config.yaml
n_kv_head: 4
rope_fraction: 1.0
tie_embeddings: false
parallel_block: false
init_std_o: 0.0
decay_shape: "linear"
final_lr_fraction: 0.0
batch_tokens: 32768
seq_len: 768
z_loss: 1e-05
train_tokens: 331700000
Each number is 128 + 24 x the weight over its row's rms, rounded and kept within 0 to 255. Layers, rows and columns count from 0. The size above them is the row's rms in percent of the matrix's.

# layer 2 attention query, 256x224, rms 0.0472, rows 242-255, columns 0-111
size [103  91  62  89  87  94  96  88  87  85  91  81  96  90]
[[140 118 123 179 142  76 113 111 126 105 156 153  99  93 130 148 131 140 121 101 146 118 125  70 159 125  69  96 126 104 138 120 101 129 109 151 126 137  91 167 114  99 116 137 115  93 114 112 158  75 102 128 123 125  83 110 126 154 149 124  99 166 118  77 133 167 138 147 131 115 144 143 100 133 111 101 114  74 114 150 153 149 106 150 110 162 120 145 128 147 129 162  92 115 114 144 145 119 139 140 158 132 145 121 104 122 107 137 157 126 145 149]
 [138 111 131 122 140 123 134 114 111 107 159  97 165 154 103 100 148 114 129 121  99 103 120 140 115 149 122 143 134 117 142 144 145 118 120 112 115 122 146 139  86  94 142 111  89 112 139 128 169 134 147 123 126 107 109  69 157 106 121 139 173 121 160 134 204 140 104 117 192 105 102  94 110 114  63  95 151  97 131 129 117 132  82 169 121 131 167 100 125 142  77 163 126 101  86 133 121 107 171 158 117 111 134  89 124  77 108 144 119 113 140 127]
 [175 134 177 137 128 117 150 161 141 150 109 113 145 149 101 138 138 144 139 170 129 118 127 172 112 122 155 149 106 189 130 136 118 181 112  81 160 115 136  86 118 138 165 126 171 110 119 123  88 170 120  93  97 111 131 143 171 146 152 111 134 111 122 133 130  80 132 114  86 124 128 138 101 119 154 120 125 151 136  92  95  91 104 109 164 104 120 112 153 126 147 107 141 104 167  98 167 133 111  77 139 123 128 116 132 120 135 104 103 129 109 134]
 [134 104  81 127 104 173 122 106 131 128 134 119 105 123 127 144 129 147 120 163 152 109 170 141 149 141 110 102 130  82 140 135 148  80 120 103 135  88 121 168 142 119 131 147 147 119 113 127 167 126 125 107 165 136 145  67 145 137 135 127 124 118 121 143 121 153 126 146  86 150 151 152 126 150 100 125 132 130 120 175 193 145 158 193 119 159 168 130 118 138 117 104 115 104 134 141 107 151 144 154  98 128 129  90 115 111 133 113 129 139 120 171]
 [114 120  93  96  96 109 133 128 137 153 117  85 114 134 185 164  94 140 125 119 126 123  91 132 136 118 176 121 130  82 129 133 168 154 141 172 156 174 126 128 122 143 123 115 118 158 139 113 103 119 106 135 139 134 123 143  99  68 110 114 139 122 136 148 122 110  97 142 121 160 116 152 126 141 139 161 113 151 128 145 137 135  87  91 121 120 111 149 136 139 150 153 147 169 175 160 129 165 104 135 111 169 139 151 182 133 121 139 111 144 122  89]
 [107 104 113 136 122 116 139  93 110 120 134 135 158 175 102 127 158 166 168 151 168 108 126 154 126 136 160 119 131 131 135 131 119 138  85  81 104  77 132 146 104  99 139 125 141  86 130 130 172 152 165 106 126  56 137  60 136 114 160 109 101 136 110  96 136 131 138  97 132 128 128 127  95 132  74 113 127 108 123 119 146 141  90 163 149 148 133 102 149 158 112 128 140  76 125 156 157 137 138 116 143 132 145 101  96  94 170 130 122 150 106 172]
 [154 127 152 127 175 126 141 197 114 151 119  99 161 102 130 104 128 113 156 144 118 120 141 183 135 110 165 171 125 177 102  89 129 110 142 131 124 141  94 118 121 146 154 138  82 123 123 152 111 118 115 179 117 116 176 155 112 124  97 120 143 105 129 121 101 129 111  96 103 141 132 108 147 122 128 131 104 160 117 151  81 152 143 135 108  80 128  74 101 113 146 149  89 159  97 108 116 155 123 116 108 115 111 178 146 113 116 119 107  84 132 149]
 [ 55 117 143 113 139 122  78 107 126 106 131  98 143 137 103 104 134 106 160 105 131 128 142 120 151 123 150 128 137 153 130 143 139 102 164 132 132 109 129 106 127 113 114 111 121 184 154  91 153 138 110 188 105 171 107 147 112 132 120  99 156 108 117 109 164 151 106  96 131 131 114  89 138 136  80 139 120 133 132 169 111 163 116 152 111 115 144 124 105 116 112 127 149 111 102 145 122 146 118 151 105 115 135 127 161 120 156 134 134 117 108 123]
 [ 94 167 130 131 123 143  73 130 151 117 158 153 125  86 129 105 123  93 132 120  87  84 169  76 149 136 126 100 106 141 142 105 132 142 140 116 145 130 150 134 106 116 108 130 117 154 121  89 159  75 100  99  80 166 101 142 151 123 156 117 141 138 121 120 138 112 138 139 134 134 150 122 133 120 143 113 102  85 150 141 115 134  65 131 124 132 148  97 128 140 135 126 150 102 139 127 138 140 142 121 159 123 156  99 120 134 106 113 145 120 116 122]
 [ 96 133  90 122 128 128 125 121 122 150 127 135 119 121 176 121 105  95  75 127  73 131 118 120 129 116 129 107 139 116 133 136 162 125 124 144 145 130 130  99  84 121 142 130 111 158 126 125 147 122 114 138 104 166 114 102 113 104 128 131 155 126 159 132 155 109 114 162 162 135  96 134 138 127 106 102 101 157 162 128 125 100  88 168 116  94 138 112 166 167  94 138 139 111 127 102 146  93 128 154 166 122 143  95 166 112 111 154 141 104 146 135]
 [ 98 103 163 145 164 109 124 136 136 116  67 138 150 157 120 115 134 131 150 130 146 145 115 173 132 144 119 124 114 155 106 161 128 135 162 134 127  70  98  94 112 126 127 140 102 125 140 146 136 179 181 153 140 101 123 126 125 145  85  91 138 143 131  93 154 137 126  91 145 103 100 121 134 132 124 171  99 120 112 138  89 152 125 149 102 113 121 153  95 117 108 154 136 155  97 112 106 132  85 138 128 118  89 156 138 122 119 136  95 113 126 174]
 [162 129 174 126 152 127 153 134 126 117 153 137 119 134 144 120 124 106  91 100 121 161  79 123  87  98 100 150 140 134 100 156 106 116 145 136 130 149  93 123 137 100 106 133 138 141 149 139 120 124 120 129 114 150 114 138 114 161  91 131  93 163 169 113 122 105 188 139 170 128 104 148 104 145 193 126 151  94 148  99 117 117 172 100 137 151 105 177 125 122 178 131  99 141 130 105 132 105  99 117 135  96 128 121 122 145 128 130 156 121 129 128]
 [113 166 130 105  76 110 108  76 136 116 126 155 129  98 142 115  83 108  97 167 129 109 170 110 151 112 151 104 106 139 136 103  87 130 131 183 156 131 139 156 107 126 132 137 137 134 130 106 148 138 118  90 125 120 107 153 110 113 129 111 129 121  71 188 100 119 120 116 123 128 167 146 163 136 124 154  96 154 105 172 125 141  56 160 142 113 112 123 169 147 140 136 133  71  96 122 142 142 118 141 146 139 151 152  95 126 116 112 125 154 118 164]
 [ 74 135 137  95 161 133 148 129  86 140  75 130 130 132 138 107 101  78 148 141 106 148 186 170 110  95 118 133 112 140 140 160  96 122 125 125 151 107 137 107 110 167 101 139 105 140 163 143 150 125 164 128 111 131 124 169 135 128 110  99 133  91 121 130 108 134  97  74 124 114 145  92 161 106 137 143  88 148 149 145 109 139 141 141 128 106 131  73 126 126  68 123 148 115  94 122  88 127 109 159 122  93 106 180 114 137 126 143 110 123 107 163]]